Weights of a small transformer language model: 2.88M parameters, 153M tokens.
Each number is 128 + 24 x the weight over its row's rms, rounded and kept within 0 to 255. Layers, rows and columns count from 0. Numbers have three digits each. The size before them is the row's rms in percent of the matrix's.

# layer 7 MLP down (transposed), 512x128, rms 0.366, rows 436-490, columns 0-127
104:130125147153150128143115076113136079100160167149131111137112106151202123149123199093132094139145096129149097130112138098140186113090127153115132114103090127111132115116147102111104117065173110151152141137118146114143084134128118122120112098105151122109099089104114109124142128131110119130139103146107156166129109133137127130145152107107150114117121162118141155152150143159176147101107
099:136135121134137144119121147106182108117150140100136134107063154107106142167167166146134130132129112107152121109117154093117083128141123114117135080131134080121094123135159137150114119106128062117089115093124096132127141088102121146108112161167170134128085117130166183126112137098136120100112114156152140091135157103153094083105114125118105135160133096118123133144148150127178123131105
087:136106121103107132129206117133108119143168139125141099153085141159133174111115110131115181122096099153119144106159140133127139141142128108090128140101149115122116110097141148125120148099102159116118137144135090130161147157133120127146123089136110096130124152126112131130117133099135087129112118227123098140119146087129117111124165126112120165180140169098167109175127155139118116108122
102:163140077128139166172110191116141119112137106121183161146152132102132111153209123120134126144141118130084137115101125106138132137121184127158129148128089162117139088152122133137128183153111114132149164141123116141103116116153143116144135116129125145121086136118108130116135119095141113138103145070112149155102112142101119177105159116135136161156153116105132122141089159093144150149137
106:102129126131147108158069085119164140166106123119156148121156107127155114182087120133119111150104095139163133143104119132106173141156160094119150123158134119124142126090116160158151135066144135136113151140113108087131130102119183143140138176167093174123103111120129127161103164134123137139154126167134123149126104136143128099146140146119112062133117133146093140122125136153153113108095
106:091125136163194158125146125137142103167140108135135119123106087125120133122086127089129123137122156119086145157122142104074149128143131127149149128057117167114107101123145143171138147088110151140172151128140125154141123098091126132136186156122139149127104105142113091141141138120119139123097147149097124108121112132170121128163144146094074135121153110127161142167090120158105090147116
102:112120084158126171099146164112164105119121152075136130080120110112132095107116136142169178135102129133159117110120117157155114145127136135101093141137099119101111104147159094147140164149110135153147175098105115183108111130133120101147147104143120123153116131122106111143147144135116160053149132186119134155122163131159153130112130115132132141174111142128143095129124172086141122154130
093:087161095099133155137133110127103160110126129136120149148128100151124177159088099186126138126120124162091113126114104114146123136165091116088157124127172145161099128146115112119112129157178133135137162139158131133132119152094115130123130152116114170175098132122122090129104165129142125116115114175079080091170143145106103142117120149120134140154166113154143142093148103150121172132155
099:144190101126133099114138145108111118134121123188124102142154112156121108128118122128142138145165168140148124097126120144114115114121134148122116164130139141098135136100176129150104131105092140177072104118114148106119172156126126176097127129112129129071131147109153084166107177078157147095106139119112125168175130149138142149098157121128137133116126133139103169149097146148132095132167
105:142127139104168115099162148144151136083126125147091108161104132110147141110136130075121128139100089149169135099095151121144177078119122163157152103127165122130095086099142105178135126120133122124141119149148092135122127148141158109088133097118120135101127114092154102157083097142166128123176120173141117130098129115132123164167144129124084161120149169100134112123143091124117150141137
094:086125138096097109071123153143133154161083129144128134104178148174162158125137112102117118145178098162105113144100115136124152109134102130096097116136135131170113164096155116138118116114106098113147172125105102140097121172149138116124135111082170144138131124105121101162196104113169154132148131105157109125129122132151117161112145142127116141118098147147106140134129081106134089131104
090:148135110127099105131131158132131136142137144123145122152115109124125134113193133133144124095153139094085123119106156134127109101152103106142096128106120127140108185146128104122096123080115151094109141151131146123156190090095107186130126096134109087158132172138144089171148151156153148171110136155099153107134134142111123125156136102121192130111111086144099104145147149116117091138105
104:136160123090133096113100086155139117123151155170117132145131130118123124092136110110157117127142110131166119093162129120129169141160106153125126180129091115114141094067109120156135113104065097139151167166097133124116141081117140108142165124110124073163131124138120125143127105141151082108150091157107113154156084163140106155121152110095113121146112103126116107136114158150094133121141
111:110128136073110127124145165148121104139101101128110119098132125139118172125147084135140106113110125155149106127126112099053114128121115116071179119148157143130147124151122112117099162107130145162100129101143118139154133113132128088152145137119096138100082165119134121170150180112070122152124134166152127114195134146143139117143157111103095121142088122134120125139114102138104091094128
106:115153135152128152076109133181157146139168086113147150163125128152065097152116140120130144167124080109097128148142129092103116133130135094151095092167153134149147143127106114136139094155151165165131124123108128128131099152102143079175112123126107141111108127125151097123129090131135177163110129146143119109088105156125145167130134139118120133100119148113118140115171124148064113130109
100:147126132158063129118113128143115139145157121116155111130082126124084140110136159147123127089109161109093090119131122105152109121100167090121103127161121107108150170069116151119127128131099119099133083137113142089102112138134125111155074137125173124075144106157169092118079119167156139128148113104112096116138091121108158117123120147131131138120121109131123131122145181108122090145161
097:134124144136143156108118162134123085129113104087167140121119131082090138105135125130151162155125137127151141142119101142097133102134105086167078105128090125092160121131098107122133097102110170111111111132109114115167110127086094115147071180147122136091158096119120168103107143097145120102145114142160120154139148164155110142124105136136126152113129092125121125090146102147180135080109
092:145110170129115100144122153123120169067135149109137143150150106113138098139099154138145132116140171137127135138092135129180085130154131141192137116137166109120142121138100103142147118152133166134126176074139120099082158141072144115125135088150061122141108155134109103129132095153081116122101131115142095141133138161114097097143113097132135155105160150112138136124121107128124136132161
102:131110109112095135148183153151131113126086144119128105145109137142105173109140120110073101128130149143110133121102134150092097131154113162105139100153146148143075164106119144141113122106095160130132110119067161142133129101109164118149173170113168109175129087127116156133144136105098118103144089141113122118098097163123142086071098122134119108116139161114095162143108121145134116116127
097:128134186146099095144120125172101156137156143136175114151110150132116154113159106154134158124111137140142097143095149123149154152088152161128164135127110131130106137150109127143145106125102125152172123122131125116094153142149084122090143119176102098130123130139148163079109106114123169161114118136121114122164158166114141140096142123124148132116150151108156136170085194162094090144132
092:103110161124127122150097124112091131169106114134123129121136100126131145134176112129073148110176088168133164156120112124111148141142157116150119140095107103145100101147160149151158179147110175158112134134164110122175156142116116137118147139126139116154125138144141103160158110133101117125112141200116148144123088130079163158131151141119086118143102134114107161139174124124098131123173
106:115138126125152157081154150107161122079121134135145122142100133159116138107159167115143129146129123167117120090102138099138104132097136115146119068135168124122122090153176115088126129130098118104125078118047155118119155164123133126128109138122096146104075128101127141113132132158134143134160105104159091146099111161145143135076105157123120122107114101092152134146125156169124149123145
094:129098111141134123143135132087110101134149124153151139134166103121097152135091100137072103102157141133077116129145199146108115138149131110174115109119150085126121138088102156107101108164129139136146127126119152131148143121140162124145091097167081159119171143110132155134068140132083119108117159160118137109096147146126082143137095103110102119136139132144122181123113117120103157123148
103:098132103151141134163145164080132082115102150147106105136093133066157135163095181127106114118116111115142091132130133111119140115146158139120110094062148158090081154128156136162131176124109135146099148110156121125142128133137148152127100149157137138137121157121117137164113129161117105149125130150134055150161143126136116119094142142112072127130158154119111135116107112107096111130147
103:164173140115141124124106133094143151130162105106116125118143108115102142122137116105125121140102150104116156134146153131176136123133162078153153127075109113103130108160141130129111100115148121108115101135088102092113098076151118114131149097135113077146137125130138152134089105148108162139128109061148100128152165128161124139180133083110125109145130086115085091095110102137167116109097
095:182113133125164119143150152124128072146118117106145118094123113138119141146140093173140113097152112167090132165139164141134143136142109105175105125066093133123118112124136135094125122107114113103172135142133066131130126123094113090119103099125177088095124110092099088121125157099135147132145141103088144133138121149109139149110145119145108115096104138101126169118108135133135135123059
097:117109138155136115112144135143132100130177128128114100118116104109083112114113175132109088171131170125100098098124076102145123119110137175135125116110118125126136158108112134078122117162127157096144114133128143141149101162136093119151092156146156145073163160186149137124089122098134113084141130153108107132195159124134101105126099139109129104104120166135091113102121119133128149108115
100:125144122108123111133142154194100142124131192121141129149140142140118119123145162117140146092119155166141126116107092125100141118079097106132138111104146165092117144147124075148120122164140113111147105143187113130088141123147135190110096136104111146124120101114096119109120144139155144195133123118102095077112155117129098114122134134057137099139137147134129107111138144162117124107108
099:096127122127145122148116140154126090181147135109164139096093148112144100116141144116101105087166127151102160146141122097123139126112133117097130139133135088131081142124128139106109158133134086157103126129096130117103117140116100168114116187082156097111192104095118113135101161182122153171118169117149118100132135146092188166126130129119137117151113144113101117107123111136094155113129
092:125109115105142139119186108110101141125103178125074156092091083126121095113125136120154119140100116154120117174109185127150149113155111105111131143122111143125152127123094104114137123142056073122096079103137142149097150182143158122115112133129148133112133141131120086133132108158097119138118139105135094126124082126143161124128148106158109113149127139086115119126121165111176154126120
090:081092133075113142138152129118161155142117126127161126143157155136146136118128133124117115136137147149143105121070131097075125160127109125090112165119155074127105091138144136140128149169130161132126122104128111109161150080146067117120090177149116173141151125143140121134135124189140102163124156101143125097104147112150091119124105118147135103118136131093129076130181118140127130126125
094:142135138131135150117146106174109141116101129106165124131070162133133092132112138094108127114123097100154128127112114120157173062075142161120144116178178143116127117129107114103128167121161144109124137169118111094112124105187115133100110122123112152170107152137122092129127105096132158122164107133126121127139128059135100119166100139113171147098130141096144119151148108140106137140136
111:095130172090175142109142108081087116145147136151104116144158139144113132110104107092071120116112158087115124129166158144156156156105118164143131080129123140095087094126153141112114143124159142096155151145124134115145107127117119087117125086152095111131125166147113127140162152129106119142166139132157121128121133134120109072160114129147067125174119106135098138134111147114166119096152
093:143117122127138139159136136203092126123178148123144120137109164141151168142099096122166129096141134105128107155171122120140143157130119134076141113131107183106119119147135128123107119138136159126099127119152155141139148123151124078151118135129089136139066131073116124142107115168108100143157137131175125146086139161116126112126139123112120129118135107133133132148114124175100113085049
105:077145150159124148141090108090153084162098145133097158114146103154153077098128149111117141146103180179137171143103100154121162095115120094098155168166148125107143104088118117101102139124106096150097141135131110098160129139116130121104124131095113126101144133122136140137154143139130168161122129133132122112156099086110160128136099153094100121140118156082149094110127132147117104110114
097:119121166133119143124109112088113128114125088147093112132143093140098145119153118126164091141128109130153137197166132097118153165110111134157093136124140082109099136136158155120052129120083093168159108129106127109110105125150138123131136096116163127111108136124182140135101124153128090174111097151117116130124145170113118157184143135125110122121117129117117144134184114113124098102146
103:121116124115115105133122127132150160121173092095150084133150117111138112127119163112119116097107116134095112165165124132100100101212108183145146116162124132097086097126088152129098157136151097166105103112108130166146130134100145129151152132153111109081108168146152111120143137148158125166156164113148115136133112128093150114147141143171191148137101131134115122116130122153124137113143
102:112105154122143114133152108110142150109099168127093140125101109140138127158149104132107158158161119111140129133156140094159107166174127144106103138135112103107140104123127124133171153112129115136156119129114137106154111139114148087122140176103147161092067136113124142139150152111103129157146115091114154069155145149140114162104158075132180131111089116092072128141174132101136154121144
103:161137113159133133151136139163131119068140117106125104107127094138161112093130110129106126136136117109099128104104159142169139164123155101117106120106127121104132154115153111149099084088082170155112116146126100098160143167123100118122128154094151129113136184121130126203077157088123092135103140125099124114141164126180126153119123132091163110134155134097130113161119155138126115131130
094:122118118157136133089133161111132139118149104164110068133156055156108144107109114125131126133137119093137128141104118115151111171134163112186124085128160175126113153125141111116106138134134111143163136102129129110138130166152148149130121119115120088138135123131139122121178097160112157146095150116107109136092128115117118111136148110130182154095165125146091194179137173130111116110114
100:157166093116102159159124150133106151140116161142080129128095126148140153123164095108182120114126105083096111153123149134117138125128155074174135131103117127115144163147106136140113123115101100129108146102118108138155107177144105106102094125155145170161090171133139132114127162084136158131185103108119141129134115116145100125140123081172127162133111147118165161134124160116118150120101
103:132147122112148102143163132131081160127073169142160141101135154107166097147108102115124102138108094135135146153115164155108132147133108150134125119115117114064128100163135107117179099136127142072131138155113116100124102117124068127157132115156123122102103171092120118141108136104126114136093142135118126149143122121149099156101161124172121135139160112119064141163128113168109117165147
100:132130137145154142155147154112143128125105186102081118147184129147124114100096122120109124111097138141121124081130109139117168117127101149138124142161079178123132182136156138102119088141146106084124108135126126107113151130103121174122123157063114112139127129139151103127176115142127147106160154117117137084098142145091117161135157120135139127194100131134139115117127078148167115134123
105:124113089102130119132131126126119134124134104117164141083114118131137168128143137149137123159125113082127099113129121181139125116142113105144139124095108102149142082123122142203126136119125170110068139129126094121127107201090137110132122150164127096173169140138113072146094117156107135150119112156140166116145125125118133136130127165129150108135176124150138175144082143136134160136090
098:115139136063135098139171096123107133139110150116079141116154138152074109141102113114155096175155123154122120135120140165148170156126175172136153176115099172109122113144165118102143140129124110111130151092142114125122125114088158110121099130141149139135158158101131117129107089166076170143150138110125135104146108146128164136114128095138098146139137115124136079138128118147094096157118
102:130112166114145132153148120126122102134146156119144166124208101150144098170122116150095140111128127094148099141147163098125101128160097129122158167116173186116166091133130122150113142095131118124142152121102092159080129153139129100139128126157114129118121132141085142103135144128135147119148137155176111150128129136140149186145132102135138121141098120104130104087132126173176092118092
092:112142146077077127155142114089132153155158144152123108128112122134134141089097124140134125136137135103166136161122117154161129130073119115107141147140114142119137121117092132151103136132157141101087103128158134151173159159141129131173174122145115136166112115135062155139168091129119146109171182148108154122104137103131140142118115118138143181160140082126163114133146106164121135149096
110:078147142139141132167137134128113133127139123151114133168130106084140091162164153132137097107108080107109156135129167122167169140113147128119144127126121071080133155128133115125113158126092126156099153095101123098135116113170148117157154121101131169129121112149132169088177133185153127119163119162137126155128078154127118118134111128092132145125135149111109133079103109126134143120179
104:153127099114099101171106109161120162163130122111113133135084097153185086166130137168151152104131124133124102165123121137120187112103124098131128130112169181159149119125152154128102123087144128139167138158097139094116148097152116126109158096150133120112155163171095107124120125140120152135122164098116097156092099115103117121109156160129149163093102102114110135150137153137114108126125
108:110113146168134129163133086114083155127115085072109148111132114141150117138135141163153166107125135092107113098145094144130143184150130125146133119101147140090106106139121167110121149086112135128128195125148161124149103154117096107158171140151113145141147167068140098128128163101153143101087140131146138161138157114107154127118122115148152144158150172137138150133106108109158139117128
103:122149140131101138090107117149131154144121138138149129153152121141085131099147112130156101126144148130078135087124125180152170156066135118148095136171145138103144114114114133181120143143150225137123125104134121149125119142156162120154136153128096157155098091100164131120121147139111112128146097086111145092100121099143145128109129099139107138165110146128131178127108134127134169114124
102:118157137124147135135122129171135107101131159188136146136115159121119144151126141157119143125140144128091134108171155153148124106173136103150112160064132115122142106164195115143138105134110147117110121091147127101116140132153111072107139128115107155089120112140114099099141120128154131155076134155131134099155088141136110146127123109111124102149108179075128136077135143075160133114157
088:087121133071095123115132167135132114168121138070161099160080137141096112148144121159127138107130134103129145132115138139098110135168164120135123129115180156145116142142112166140151136140092155149103120130151166134165139140136116088125170137161120113131080128110095147110103114120104121116153121147103064131161124125151090162120134147108111178177148111113139101143144129094129154148112
099:069091108146108104078161129095139144151111086137102110134094083136103143135150117108144154132146106110142099126110117116148099126140094119116105107107095098164141080135092143091153104125121113154133159142186132122083144127136118132152130129123148146095127112140146112155110152148125088148141083164149126151162108096109103162125158113131123103092169163117137136120151126129140131114186
095:133132170134151157122142167144121143121130110150122106105174132110131106109119135103095148120093092154107095068144132119157132155154139184105169141142129129127122142121136096102131127126128133144129156093095115145091068127115114138097148100119101111133126121091127104082112119101138139133114122180148127107105127069109130113088089133163142149147137121109138146098110069107072114119104
# layer 7 MLP up, 512x128, rms 0.353, rows 437-490, columns 0-127
090:116121128168123089141131086107142161080120121099104134114148109130182165131128160120147103119137093164107120097144150097105113126135082138136114134122178102124128161135143180152120133152104112147112156149138120122109107117126135143114105145139092143124137115139181124164122123145127158102174145130168105085096136118129072076173139113127106123145113081149107111114154151125167140097111
092:107133167098110141130115130124117145129167111115112170182147094156145144099129115111145090143115085157157130112147111123131130102112090155115145102129103132112133103123091133115157160130122103077125133182117139112097112099121172137131144145094142110165137104113121109122122141094085096094127154184132151134139114170127070116142115121124134104097147118075121155174144143093134119158099
100:165131134142117131126139125110103147082096081166146141137142123138109178138130168132147135105138144144105122135094140122096096111097157178147120123144106137085107166134153161078129129144103117097119135174108157134072140133099155168110155122115130093148120171166127114137163110068139135118173123165110140132122087122165149134123116109141125125153165120160156105122109147130120144096108
096:126109130149103105156123104086105129109149115154124136125158146108171169134134146118136112113158142150104151119114135158119165177131168088183149130170144112138110109172142117109086111111156115076136157135135136142100121145143124111124118129170121180108162071180098112145158150095132111122174104136133143109128111133092146097139115083112133111114146101113091114115115139138148142148097
099:164116124140147109099151112085104132123150136122089152111161076088110134099137135109136157109146076150086107126086119152107121137096107157144129147145093119104109158125120100129140090129128136120131173149118151156119132103024102097102089150140102110096117135134135116097143155138148104153126128151102123142087146146121137134159133137135155123141124135154162132111175138144128126171136
100:178145117108159145150107143156131114171133100129098138131158124114189108114083130107103165149142066139145139086131141177118096137136096143116164141116114098122109160123124153114173133157147135084123116125158102098120130150091134091122094133140184171157145126077122142175133135148140162165131145126115123146141129157156129149155124134150110118138141116146127165102114133159137109115112
089:140076169082149101160098135124099094079121108107107138139121175154103158103102099144130158142154157147111134142123128156099118115123128143160127115143130151118113157128134154131119098134120145145139144106096116115086138122101091158123142072096151133127115097142121128110141109136143145130187120124081146158119127138121064131123132160144131115144135082130094148122142140103103092166066
093:158128134110115163129143114077115134109070119158147143140142126135137132078143155135157137133108141147107134100154133148123096104146154174140122106217116114148135130115142152141146124117132177173154110102166145115154096132148115151088145141105116104095125125146085158182103108096119149131105121138118126160157091138150134120107133166140096124118112111156114092159135088131107150129154
101:111145130152129143075135147145132129125071138175158097163114138095131138114147141112116139104141113090127117112144080151128132154109127133097122141153090096118135159074118162124144137111142108074108120115155141110095105135155136141146151169139100108090155132138074108118152142106160107108102123131101092148112091119100099121133101160133100164153165155118128130147102109112080156142092
095:144130088127144129168137120120142146140144104175128130163152114086133143128097160108126103141081122130129104121126163122151115116140099170166122112150132111079126172131102150120150109115089101118142106100101106161129121112087160128098122176135075151107083143166134133144124117145142103141125118147134122125151081121137127131184133137111159149116126142155088116097179168138124167177121
100:148085145157131139140129126141130132127131169104114173140112126112115140087158125138123179147104087127157131130116122136168116057137080145130128133118149152106137158109113127153155109144090151107124123158143136112087132136132126095113150147148141143133181161176155136177156149140128143110164148182142165139144158163149104114143135150137122123106094102162119154157126131084148088151113
096:141118149110095169134123117140135115070158129095159139114153110145141102116134123133102130148145155191124134154140138145064107147141101159119147137164105102155107109110097087111118126113132120138110122149139118099145107160127131130083080103134085156098098131139159089149128154117162083113153121111125127122125093132128104106125096099152107135103106164126142103168103097147163187132129
099:182166104111163183097082106108158065134126137123112138132158084104106136074135124130111099095123146120077132113110103137127140105126140083113139127139103114144130130101113108156133139150130130102129172088127164144113114113109123116114104133143072122092118138153150119148146152175140085098157104164132105132138119144125077116131130108133097146125165138139119146149138143127171095130108
108:115143147140133151124116141110083118110155143142149120118167153092132138112171132166083123126180124103183136141120162165111164106143117133121147120107094116126160143107138111127098116137139111169126150137137104156108106137163105114122157168159168127118128139163132148161096110071113122099133175109089139104118113139121125130172163175177122121160131147088129155131108101149090154137133
104:144115144118114068112149151127102136135095100182165136104146110071130132138112140136111139150143164126129138154125129131120082143107119130137162134123152146129105109132120104146172157113113141131123112119132104096095132089131143149114122125136109173069116170125151130097111141167149089081138110082087132144134084108139110107134123167109158151127153094133138127165128130056159129155123
100:177131150163101098133123144106147139094119130102142189117083097106151113082137079120127161153128092158101134147147150140151103118093085160110130167103117127145116171129133075152182118164158127102150130133156157137143083176150148134114131154094125137100110131106120125144100113128117114122101128117097118130114166128163140135139112152156172145125094124140132149117123126104113164125112
092:118153111142110081142148133074119106098133165139158113113162150158124116158091126111143120119124127124118168135166095173140100114150183167163093137133121111112100146133122099100131132160125151130152111104143119112118122081084169141141168140173171162115100105113112125146145142127079127116120147106131111116146100107119059163130146121138123130134183087109137117136124124110138134105139
105:142106119123134113108116105080144159099129121095125127129159150112118138137141137190156088142116146145093164116131108128103110133155087150132139138138106139131124128105113154158123140143107126197144126123128148139145071113130184107093137109125131119125144154142107117110166109173104126135076094127124116140110121108148107119091100122139081094143082155108131152121090065170129106134162
098:118158137114124075131076135125105116101156159124118144130119146196138159140144149119166107110087123160099100109146117152150112170133124112144080094144117148129106121106176141116154099153163111119157091134101087154121123143131159121133124124139093128131134153097168146128150099139166080159131135181118162107108154145139150137110163099161109142120149116131127132147106152126142166146091
088:135114136142167112114084100104085116119190100122141148131153125113151152116116161110169131125137123144097144059139153132134104126109150166126127105123087132131150105111098112102116120131142135169116114133140123176132096107141132089105137121140126129073149090110145148100122128144099126129114098128102110133111150151097131142116119093120128160044116128117124104103147080127113177167152
107:111093138126121162113077145135114092101086127145119134150172115141143157114153182152131119093131113095143152125136155140104144124146117138142119173074110114159114117120191157113146108123114145185118140144124115132118113155139129121129094150182130102116082140078124090159147104118111145129147119113098122156120153115107107096141159143106114104153146144148106141085144102165113137162096
096:133124126136158149123043142155112097138125090124170104130128112101152128155144136153106083130118147086121143111140120154129177132133090139127129094108157124142112162110181150104107131135139110096122145120135143100071108133124106138122151104165100116102110124120122152164129156114147104130173106104140149069110130180096090121171127129157133162145130120136096133077122127129149135133131
106:130150158117120139114129152139100105116078107120138081108158110113104168106116175101162105128118091127139114134144138129158132140174166150184099090155098147087121121103131095157114136137117103070115119127128107132116137117132137124132093136122129156143082139149158141142130107122145108103181165150171091123116102122128128093196161144082131130125149127135141155122138121093119168130127
101:111138109131131136125104140107105169137119058139157134151151145120107153112196154091150120118106081157142141116117126147104093113125096055140154104121134121137146125090154147106168125116150132098126098120150134116139114087112122119133110161147137138127138105128130144119134137146119138140147118107177126108094146143135116155211106087127170141143092111140068138118101117123130137105145
097:152116182126131121155147156091141106096163130136170133103129093150113142159174145128135110115137086141096105138165159199137111121120109131179129126122145109120093150144134153147143119104132156115168139093112117120116154118111116092093117131112166136116127101124125086104162169102146142170128099145126112152103148148112117109155112149125131147137148106104185151131130104098160095167102
100:156089140160117140119156097114089129129133145152130158129128073156145085126140133163132112143164127144154141103140094143134104137131161123144203097189124123118157115134148121128099175097146130126131162141154128116115120090115105134118137120118162140098109102133144117146167105111179105090168095102079124113137116132147129098146149105125101111113136151175137107134162133100085132112147
095:118114131138137133152045126103143149132122183158132114079117160139101154113109143162113113117106092113150118102136162093149159120143116109144112103110135118120156144107140142139128126154126127107129114145139169133099131141150145176125119071142118128134120138153072168108162147139149143121092113158133136138096121119205106092112108109131117111138143122131092141147127125110057153116151
092:102124160106119111117149180117103115132121116123139106142133108066109106121167123132125139098123141154131093148093107129068109110135163116150138078149177120128126134093124120082137138143095141097148139136152137125126099105076148111126123134102167180142089117147091129180118118116129129106140109133110150129148103142115148116123094126125128107152145115161092165152083159185120127099156
098:125122087097144138089110146132162098107164134110137153130142111196126145149176134127130176144164119141118103150122132100098130138097116156099125115114146172136097109105150121118154091103144143156134151139172154096136100061129169098094087160163110115082102163129113144132138132118160112136138113138098125104095142125137102157118152121143137115129185124107094151141132142134125151136146
087:142133113111167139108121133139090100148103128112111127122158155165137105129165173118140105120122148112139145089140148137091144173138156096121136113083144115170123121172092162097123055130147149147110115105149134126138115128123101136130104092117128113169101090127106148122070112169131134127124146107143110104129122125173052124138119109140132105104166114104102116132090107109139109095105
103:108124148062138128101138152109137169133101146096169108111122114154127109141147163122125126155148115157135151064139138148117109116113170147104130112146109106136114149091122140145152063134140088142170126139157137134124139145139165098151100113135145102112149105099129121131146154093162161156115143094117136121170160160156115162187119098133107103109151149152148139157146080114124127133153
109:101117110122160129120094127109152134118132161139114117116131155109107153090089182155107074135145114170112137107132141094100111141108123090166132188158112096065113100095143129120149128106164152124135139089113117101099098148120135152127105095155132107153067145141147106132118121137159126146151129158130151088162094136138128076108139107154124128109138128139138107158124139093171124136126
115:150131177116157152109151152145124153113156168138142128099109089102123138129141118132114126126133146109111117077120161148153148153108144126164113108130095118126130083080114139143143143127123147133157129106130152126124088155132157117142106132147169150152115112113079163134117132158147137114144112124109101052113081123108127136119151117122123136099092068106176150175104176161120093101124
092:188117112118161135104109162120138109143137157129138076117133114138103114095122131126090125144103145113125156131114119110136084145138079144106100060115103173133148123107154120047136108110116154136119128170123120101132104148147119144111157095139092117146119103127142148145110100107138146127191152108131120106084160140150144132128088119129128139065123154127151100140138090134107139151130
098:193129148138087120152073120164092072142076092147116104126118107105124123157147118150123119124139108089102103089112126148114164133100124134124133128125128128107178147108150178110142137115133139124151130109153154122101140144098157113147124156127159167123116110119146095127161140150137100108142115104141140209106138146178145117125099096112104119126142127146105140132098139099132152083137
094:087113172129126122141149149106080125108094121137133123144141108085126107086116110151057104151125113137128129150129144162148137101147127128125140112109145126162168145142119149142126111134118078109100101123086138104132145113116140155108106141128130134097152179102152111107100115168104164127158131155136132078148133160130099141108115137185145130112120112147140113124138149080090178160184
095:144145113188089114115118146106150146127103175162105170147152125099157138118110114177072134104156129119125142099128092133124148112152085139148114110182139077150126154129138169145150091122098087134142105130123147136128175133102105097115186167132089161140110137085102119116105125116142165145166142147117135096115141154137090158126140103141131154125111120135117129139150127116129113136146
088:140143148177122120099111160134111106139121154103110131153160104091121096164154126113109149185155145162158115108118125173142138148101129121125156135121080080128131161130159104128123147170108167135169120117114129148112152157118126107136163107104098138157137165120135121149095118130142112170118152105097112131196147133161132122152071136151119133127088127117123155077147143116095118147113
093:107176134137130157106091105143107109096150168119153126141085135114127149102127150156183115125178121152158158096133110132137107128129148118103149109145109129169130135160130108147125151156116124134106126125138178159093128159145141108103129122180090115134152098124070136174153124145111147105134122143141158075132110164118063118116109167137152146137138132108112153106142090128081120111123
088:133165152156139114128094111127103149113169168114147125117094093126134174135118138091138098171190171119092136119127128165115143133132124127123150098087134140124125124146115091117071119160099122136153138150117123143095143079105132138126151099110136129189132131142168110122143140133153142126119163114115144152106154143084120158151093113168164165124158123148100141140125094118137123095178
106:133107123174131145090123142126120125095129183154114124131100078133099164162112140148104141076103126138137137160130128136159124150119120095150133133119120106139095129123113195166085178156125134126153127125146141148116117092095118170133156127124158153128101137114150164123128094121133088075125139110077121085113099131120089146104109151163117128140088156118128132170130166101119131106126
103:154095121140169139140137136140141121139094131128103114166158160186108110104101169157145117129155109115122146130141111140108132110137147118122079124096144122156114143107127139066112130136177122117112143150127113093107153139078129102109147165111133082127123156140143182192169048129171132153129092146111109161117112159154132145157141120127153141141135138150138130142135133124125141102122
099:133118171133099100125117126092097155115128145133112178142151128112090157113209148110156144166150114121124074140121149120135146128112138131165094112119088162121083101156132144142122142119129135084118087138149133156134090147128125149139115175149106123119104166119148123128146124129101109112201152131114163135136137106154147133151078137135153104159141115125150133139124147111077160139106
096:139152118077108145134136078119145165105148123073159160149121122122113113137113124119154123161121127121154106165093138106125127164125115150123132093131113121114120127101150176159117103133091129174164124160138167093116148126106138149122110155126144136120119122121097134094116137119122145148146134095076187118158080102135141070129067122158131154166138128170113121165131136103142155110124
097:125102141095139119110113146111143115123160139120119166151162168107082140185139128132114152128166124136121117122065111098116128136114087158113127065120121108103122151090106153145131142128155083187115100176110092132149129141110114114140138118136146144118161150121112131147166116131133126100159135143113147167102133155128114140126069142179131109157139116126083142112123151142136184110150
090:143155128139131115151120116137122110099160125135099110125125157092134123111132140133096154122138101164147145130106080133146176199113106148144148137116118102106130187101144142186159072128175143151159136092160116161136109185146136133124161156163158135142138127152152099137126142121135154104075096108113128123178115180104111139112117132146118123130145133126109159113133133116119127170133
102:156103139157097106101146136131117115141093131146167100104150097070127128107106132142120134131142172123107149121141106121143109160139054122148134125152119126126141137136078133139093145130123148137114152106141134123112110123081124127092154116102165095162102122095140141165112133139113135093151130160156098164129074128154109140122101110082177137115161141165146127159167124118068134111156
108:110133132153105125084111108081158122109143114133128139126147125117130107095115122165121084072136146116143157104131137116134094069099134124161104177128079115121152114108126136115117133134134187151114089116123171095126119163143151152167155110155147146179114089112133118137186146120115156183106118087142125111151120170135121120104145128153111172117118137129126104136136117136146127152165
101:119108177130158125144109145132074114113090163129110162136137162135112106138145151125205137156119141114146154076095120150091138161103140140148111139141111138105099150110100095117143152102144133160179105116141123113137150175113152118128097141145093150134144149137139127163130129131132095127152108178107112149076143116081119130142107075148111133149154132102157120165114099147134126136149
096:137113153144117135135160117105118152118109153130120102142113093096105119098173086157129153120102168112130107087148090177118097165105112144126150107126162122131132128102134119131153140143111119159151103145151119103136129157149135153134127125113116204125111135063122155171126065128157127112150095122090097139101104088100177116156132110130145145131127163132139149149142103132139175110115
102:139162170123160137146152121086097171109151138112109126109151112104138161125118139149072160144146103135155174133135119164130135130150102153120141085141164107146099120117167108156102111134109064120121092125143129150096130118121148113125150160166172075129108130125186129098139137133092129138124120163126127090117114112130123106136166121158083103091112114139114131153158127099102104161116
099:109115149124162139119152087123163123100128138100139152111123110135121126131129121119128099064159128129162167104115083139109165137145126133120084159115134131112106139096115084140150141176148119154138086168128121138110140133105175127144113166145075149128143143114135108148156145137152105157144128081157147111119114108071119126151104154165159120123120098124102114141153177143145137131197
092:106101139132124189083128114110158145147118107155112147143161125142140080121132131166127170124115121116109122104136140142159150143128106135133118144134115126151140108148130120123133097127161161104126198090161119140079153103125137117180154106118125131154093079167114117126100079130115118115111173153139117166136101170098098105124154131125112095119131114115101126160139105096153100174163
097:122115161143149140090090125099113189091110163130153154089128123109142118109094106114118125160132096139110143116121148134173143147094127166115156122139158101074094151119123181166155167124139100133125134134124137114108140129144168078143155161117134131120154125140141117122144092145120102127151158148114126121145165139095092111132148119128118123106110088142118137117142060077137128134184